config = dict(
    d_model=256,
    norm_eps=1e-05,
    rope_base=10000.0,
    bias='all',
    beta1=0.9,
    schedule='cos',
    final_lr_fraction=0.03,
    z_loss=0.001,
)
Each number is 500 + 40 x the weight over its row's rms, rounded and kept within 0 to 999. Layers, rows and columns count from 0. Numbers have three digits each. The size before them is the row's rms in percent of the matrix's.

# v: layer 6 attention value, 256x256, rms 0.0874, rows 251-255, columns 0-255
# o: layer 6 attention output (transposed), 256x256, rms 0.0795, rows 251-255, columns 0-255
# up: layer 6 MLP up, 1536x256, rms 0.097, rows 0-7, columns 0-255
# down: layer 6 MLP down (transposed), 1536x256, rms 0.0797, rows 0-6, columns 0-255
v251 089:519481481483505464431515511447528556493487527511505438420467497476462516484514511456570521581489487570481528485516474541539526454481471548536471569527465502408528579485511547487499464501527591516528544490532499501473505447533523429483560494536473566497571487508447516446432529438548564498483490519523415517476548485555454584417507570509519504401488491479430529512526537509467479510511549530491539429498495505499543507500422508538525540574490482511499559494525511470552503535493461521466482444547448472511516507513535442453495498515513424529460452466386539549498539476526453470587497483469529508452486439545389478458499538502525476432509429421486483535538539507562447498438507492490603540448534485508490541475540463516494479466554508506491514489524526476586509430520439
o251 086:527604486511483539486534558428481497426530682570490459475506495437520482441505599408509453550580450595437507473519432528530538480457551539427461601493558486480530499485523488465561447565528517546509496483544588514495522490462472510486499522504474546505546481519479527474469494454545512456489470465523434508501496543556433494463469480439500477477537491438473498508550523505488451531519474469504484427537508515485543472498477524545540494560448483470467491524545535442518442506533479489455495460541444509487440577480486482458536513458452475489477464509465520508544443479545457469534534448520493529534503405555461504429511514480452403447540508468465505484463483477543541529499491513486509594519508521531502495509572458471494433466512460519499501500524542529504474437494477
v252 080:565515532472525501581408495501481510508488504459513451572539523507494482475531502521567521453447484516443462522435527504550428593573576468487511470490459439503463450464485477472546490528582519445539557543478418519468511504487582540581533482418435483446441490504489460460575431514516536511510463524434541488526524505432539589566532537549448447503499527464547450501545530489539488465433495477498489517443486445466433514484479492539492522463451476516533559414480437474449499488514537547504485514456537497515546499586466465463504548421548519494542470493471547489537491520502476548494478532507549460524524527499514481484468500480503484574502463505464497499541501567524564521456548486511442414484532452469550446506535509542469583446514540456506461566452479560553427528513511
o252 075:538501514469477446621482525512400474520504484522509546515412476501475543491494483515552535511518531513419450577508539517496491504616413566542530474444499491480431463493496473478537542472493438502512511532495386490536430470518515497561459420471492527502453432530505542484534465537520558546529492484442458454506493523493479589599553573567469556534527484495507464459513543471574515467476539461493497518489523519451421468523433478464529526544495489488506537475507468499516457455545529487503456527557513466516537485478506456475546531465525489451540482363438549537559500476480511483523440521479493499565457584444511500483581491476510530546520535498549491504522498522521457462511483524467523443433470492578504423476473466557480446532496513457525456484515504566455550502548501
v253 088:408520515453487442424592456497525496542466487477486547440454515489516533433442490504416505460456472500528468488488492468467558474471538522480470498480547519494472528527475495448521530531436510479520519413447500499511492477589628412403556510521511549524535537522517495531460534557474477437548491433488526460522428521459497456455481465429457419473574463482444476463531560509474425549486544498469477526530512478586542405450571474585514534560533495434450499424521510499522483535453482486546435555414517470490445535524506483571500494529537502491492484497457459501481554474501440531482494529503492483516459453526524427470493468531503513494519466551483576479502501499490583482511485487474530553553513514534494522460511505476530478531476459462506529477439533455444573471517552
o253 085:424575461504510494413482511465558565569457570454527522454553511502553477449549537512477495469531434441539497431524542422487532434414518500381430485543412531499460533533469544539500478520511500518507541515411505472496504510507558515503495462504448489560495514476482521550484510495464501509488503435539514501544511536463449491462501436374503460553516457547495525500474551509447515504450480521502515498422456478515517464497574531515464485544503484540442496440497524556461562478495492566453446561427523537455454451500531496431513451545502493549555483485505437479401508436484466501477462502466536429443577513546511457495493517488493538451468451529469592470527475561495581554472534490500468542532519489558510503466486469458526522475494467493451478573499506449493529454486498
v254 085:509581576522494492525494498565545519485527562556536523513494539462488487531512513420494506510478499514453505531547510414456507500570468474487528496462489537458588530566474491575539485492510494445584449534459552431537511497479446507461492550484477589464506495516519538458406528548517544530495446456592517494465472528529498503504514498489492470502472562464450405477510387482442452524487433496482477512493541498531476558514453485482491560430433539501553548518474510526510549505490478484443523609458485469519481531481523514483445423535522549451506484515558434543489480427494443524509456528491512540529457488508552444526555538543527521480517546513529504556389507483463506417514487422452519452485545536481512556462484500450534433555521543555545486450439447470468563513471516
o254 073:477498599510509531481485512507458458531526684510471453514516543440521440495471544504498585485473464463531548485494575482484455482516482496464529497490481471455574587552498505591491483496567532453506505539505474417441539487492517507439495493447508482456480507500438470501424480511482562482552522498447564526553511494441510440496565443506481457454466534482502477549492502550403510532479495528515454517522419456521541533496523498531460579454483521451467520411466465549510494562542424534513525480418484553520482539481508551499454504500476513474519431572515501429486532465544424552422519514514464491525503475487480527510496466454512514523454480499479523504453433495451493510481467510526491499499472485477525529522484404507438566534501569519522569561450457509487601539459493
v255 094:547433513473506572466424489457496500553452479479445496492521472496490571532495542501457503494487500516429504481442564475492478528560525495499516453475485516463541555509542514496628470544561503571507466503455465473556501468383515553476547524442491520498482478474518428480499527438458514494512397502507554507517557483469458525474494445486522520482496595478491563493472485478497532527475528432455536441481459555510438505531420522536514498434453461523470537495463540418564487417488442559507521406439423517473426491533461491484521540545485464546461487500486487467509472489429469543475478467468557524522588447476447493461520470520501489492495602479485473549546511499511462549451440463493536561448494524511504521542503475538509499491523535499509433569443487569509449458404469
o255 093:568466525496509562498493478474477553517479476534439447517496512503428541581510522508510538547536555508471441444467564540487535506539474546536544456490538564505484564504591475501568493520518506580497385427503470538566478468455535505514525537460513570534501470524561424467433515473416560510486413482501512472512505507467452499551488536548465471479477502483440497483472489468483498529447508457466486408512450558517418512566415450497488501449490523488525576519443558442547463453486474504509492400516486480464487500471516413422530548516498501492482473470471574496543507500472520577471523465485513538582514497489428470516529530563532473532503540534409505529529486493504433551480475501512503496423506487515492554486531448504472446516494515494465466512444477583503420470443438
up0 102:577452511454432540487517557490502463500494482447456429451454567496488609469501492493481510466458434487501449550461476462513538482524528482526476489518502462505486440464543521546531494474435545607456454455436539489523446517450473488391496560486502421469508521477475421471511486494421496463502564496442532506465512475503497460527517505491499498556503506459515513553528469444461510471503478430492492469508500423532543516501464531516492586453485488502481504464480492524518516498492540411537589409584532479495490512598440468521537512462524525498510541445535502468568437461459506474454534457478571508520511473605500507446408479456506478463474523520455549545459453477560540493506425485530474443506517534465513476615508477548539513540459517435536474501476569527445475474510542
down0 099:460477520486530595539489462488472572496475350436469461529527506360529508540499488513519434512494549498503471525552470564524531462508515515441426445524478507480457444477573416514509493523442517458484462523489499553470494467548513519517476510522461449520453473521555566479526470551495464502522467497489503475530488518447484490512458530544517495519510498539485501480519459497542432493448539523554451544474481460522511542465515561521485490520415526482575445514572490534436378404507485511496483532540465524509540490484565492548561484428551478484535508462458468448503517503423454491552518518454505450511576469527475503505500519522512564521513502478547498515491499465528461570528467510456561468507497489552541570496541638505502489614490479536521566439458473543478478517504471
up1 095:427497510486481492558505505546546506523488503480555429498477537520525554492515448510489513552485476556492482546510517474517491577492497419469497504551521362518501432554426538507466509459500470507418522422518477517512533564520494507410488410481517426469532410499537547514505514554441407502521521542476514519500478558435533452483483416481549533537606532522510526560496453456483463551490513525509493531462482463519487550469511421499581542558550479482490504507444445499475519554477535495480549392466483462495524482580438548499476431442511516498549544519614490511449488519473567526446514518532454508561494479513493500501525475519541536426516541499513562434460493491437510465481502510520488453572460497528479534478459574467514532471443478443522505540550531438500494505495505
down1 097:547485514473549515432479529466461463490496558469437492547470537579512455490501551568427478486496584447608511545513477464523487425555538579544570458406460495483492534491504449479527518523515507492537442523498515439540570498498544528512520514508564529456465427490518562568503530515506443521511494544486494495520518466529567433498471526425493445448441505520477455490459453529546526492510519506552521458488528495429440589502512500471498498511514519437562448525474460550513469537544476488496443568530453509466486467479566509512549476441535496512535506528509488579489566475448563528479470566433470588521567486485499536477518558488520476502520501450465550505423483573514466481486525432514569443437558515529506505386538472465502521504516518435507515416490473494505468569496459
up2 092:472475513525548539519506486492540494547515523473490552506404563456480528435501548527601520440526456552471548607450486520462458541535470468448491503549506557529481470450529604454517507473498425504468415541496461548538446505465539507467474457504542509467493503472489509516465501436470501451535470546543474474562448575500528505432527425521445536482552513595524533470510498525526493477522494528523558539520519455470507554459514521525503492528598513468438512439478551437527492505509468516544531539538450426463487530466503565459447520497514478459553532506527474440482466495481473489537470504513504492577511472498421519551479481521487465514452564495518488503528516504414538458383513548500579494548451527479519433520595486536496545522456520553446525491463491429575524522430447
down2 095:502604534455493402492491534547436467489496408494563490467526484443535473455457510471438547519437515402464539523498466469467504463436489501549434549478473509463487480517552391524503541565465529496533535452401540476545568527497464453483450541517490471494468475564477495460460509498498476542533505510536466525499458418560431540449510472487559427521412486444531535472451519538460556550489378521458470491575548574493514444473529507496519484500485512512512491464457504527481492589451535520454550524466505451497518489468439507495548505439530497485547486494486560529434511440459485534550505504469479445489500467492465468503448509470478499492526482495472549494465543503534568461570565521493487484504524442499471458454438453478460449481546496485553476515560541534515548470560575
up3 106:479468459460479552562447447494530489556521522417544414510480559525554505488491498492515490439493494527540501467464447498497479515562494494546493535510510515535577522474395454505497475535488555540449457431506570467523502573574485430449540539532415501455447526480487485540550509517481530501486434513491501482570491548566529477521488479512505494534463497534499533517477494506463455519479532471491545568522429447518445509560532563459520493529572562494451488485514511463491434494504534419590555488494513524462417564562511556543476544504541508479513531454531551486421513482471507355514509503525456477452515534503406532469466509617511488440473572473439471544488500529460513476550480482550511486483448463518492512474485550520468549491465477465557471494417485465524525510562566
down3 106:472447509472514482517498481465536548572566419565502477495453524509503516478511500467497513560452493529475493521536532531566484504465500600551488492444477535529454472476551510456538545427521483477514569489549439556491534551496526459502472598532544510551548489530510517516475507455488556481479472551535603515453489428533506497513414528448463508479513472466512469446563496526474514517463471524477494546452508506486454544491480542496506533452503594535447447498582442509483477525523486506511473525541534436504529477465566559479530486518529550487506525612423475366516490553512531491572470477575461421545494459504484489545518597537525475540556464493512533525444574487529483492458557446521535595537473495531458497464507528451456482520456419441444527547489542460479518527465480
up4 100:486467439495535527479485462508461502497445532471443525567471519531540517502548490544473540497602410529520601542506458508527546589461494515429544453449518442541491463549522556558526556465490511481491513501498502564508462482537491524539500475468514496562509504473504533474486453493484569511547538526417571535553473505502546488522494467543485538534521539572554588487522518456443546517487548528457611599422557503562473472504519429472472457448514428443487511495470389496492518511451539503486533424431470575461524483493450496514493540535445507494475547514560527473597477487528479448464542500477556493508470544513452462427519500466486518498424513553445454506525442409523483520536514535488517482438449508499470532554440503506523485528547477425476537496468489484523505497524500
down4 103:529534454473512535519467500512469515398464461482516465541459451552501444519527459412470489476606493423505541538476494517534463640482503489485491531401564526565517486498495457476488460467514544535497512570454502476507491539527478454537541486538522548518576551475481492550564542442534494546464425472483428526440518460494480431507582417533559584500508557517538546464506545544516478457541481535486517545452577544515527452496509483540491529461557517506497502491547530500570583507459464524509467471521457512491474428495479428484453590564517501497469523518547514533559532506499458434428531572516555497485564511530513490466542475517525480481489514490484472563559486547538529536515450570530497503504526501462445522551499496569546442444482484538464456527501538478511456479516426
up5 088:476468528434478518493450471537473479440506472459542498491492551457538509446441464516550501527490486557533528582501506534526463495457488480490461520476483523529484484522541491495432478443478494512470519467518599521563462510455455471423519494550510492583517438483529406518507508517463440484480542484574512496503427527531523583588550550489504526527517497511512579501500527469473551517394512459496427472531453473477512515515448445529481453455492458545416515498557538521481567511431516525553562523537498584481468561549542454549428489472526522481503457470572473570534439435472443479516555500509510514510492496521504577504458425476482562440504510524506487560545418454522515524501489509521572464523524515451546501555419521512493490593457432579438461535480487507510519422487533
down5 088:475550535531539510470533492495531556508504041490546480485490501407472497519504495515498494506512461486460511492527511439469510486512503494462486497524483468489525520548525527539473563523525491459510491512539506533483544492487522486439467490491482456464511492519446532514517474517487530489456514465511556509500499507486506472478489515492482465551547535475464466552517445493497522507539534481519527539491475481498503481510529487536500515497468499579511523508504457497507505511526493518527556488518502531486485503516447449573537469499501501487544524572499520450495523493518501509469502486521490470511547485486506507467472522525507538500527514499472531502488467463510499477548517467479524506532452516527502515519557497490526518522505564529539501484484586515503471500484527
up6 093:524490471602497476532471525503518479505546548502575574449497474515490485452535451561509517495456554440482519587476543472531451459619450523493501519540478459494419542501507496518506564498456467504475525466510465449575508485490430520508458492449573460494457476483462464572436529496480540530527527512406503571513492469475498459519463588460473522470541456498526572495494549518509498491457492434554474531495491501493501459418519538572462506534468442452546432549555480488547533496438495551517514385473501454494530491567506533512465488524514496511429453503550475487436548433464566548464486471487520563495482509412481509485443531502524598488511475485521503515457511466504523424560498475494513433476556502469458543515514499489469583589539489549480518436478484497498450444421523
down6 098:553550540434478463529517404502465543498429444429524465516583554530553550471515548440503472532538511435479487481544476591543501567486549445510537461483490513493525590502496510525511513534489557501475504464487446490447515494472445480499587457538481478466538434533587516504624443542510494518494406536563465394459528542583529463479449522537515491544408548454497508493468523510501493493550479463491469426533554504521501527486496544486497532520443500514478553508495521505523472517595540501567451497528479480538475489495441478470486523539472501459511455441515467541496545554425494533526528505558458496555561475511512485490496497492486566546430535583525455540486477455489498492521518466503424561491443487446585472469500485510437449482528529543463454511522528571544480477472516
up7 102:530511534442607582506456562493490456500452497507487509543476553483527421539527475506523552454428448525453568565468526538483477471532427547519528453529492453493527447524501563504518532445418563489527545515468538432479531476524439485447491501486450521478515495493514493470448434513451500506570498474509495488534466520477469462495486474514514496469502505522551503447529525528438561473538553462514524508540462540517483516425420467486497585549460485421519540479485434492491577466504481494542488488548479534364515441470535559515410541422507536507451480470526490502479474498504469524503480548413499466536497507552530517478521426493500518504475492521451502452439526476454509449475430535511526608488456509497545542493566449550468515544582571550497489585540535530496516467499411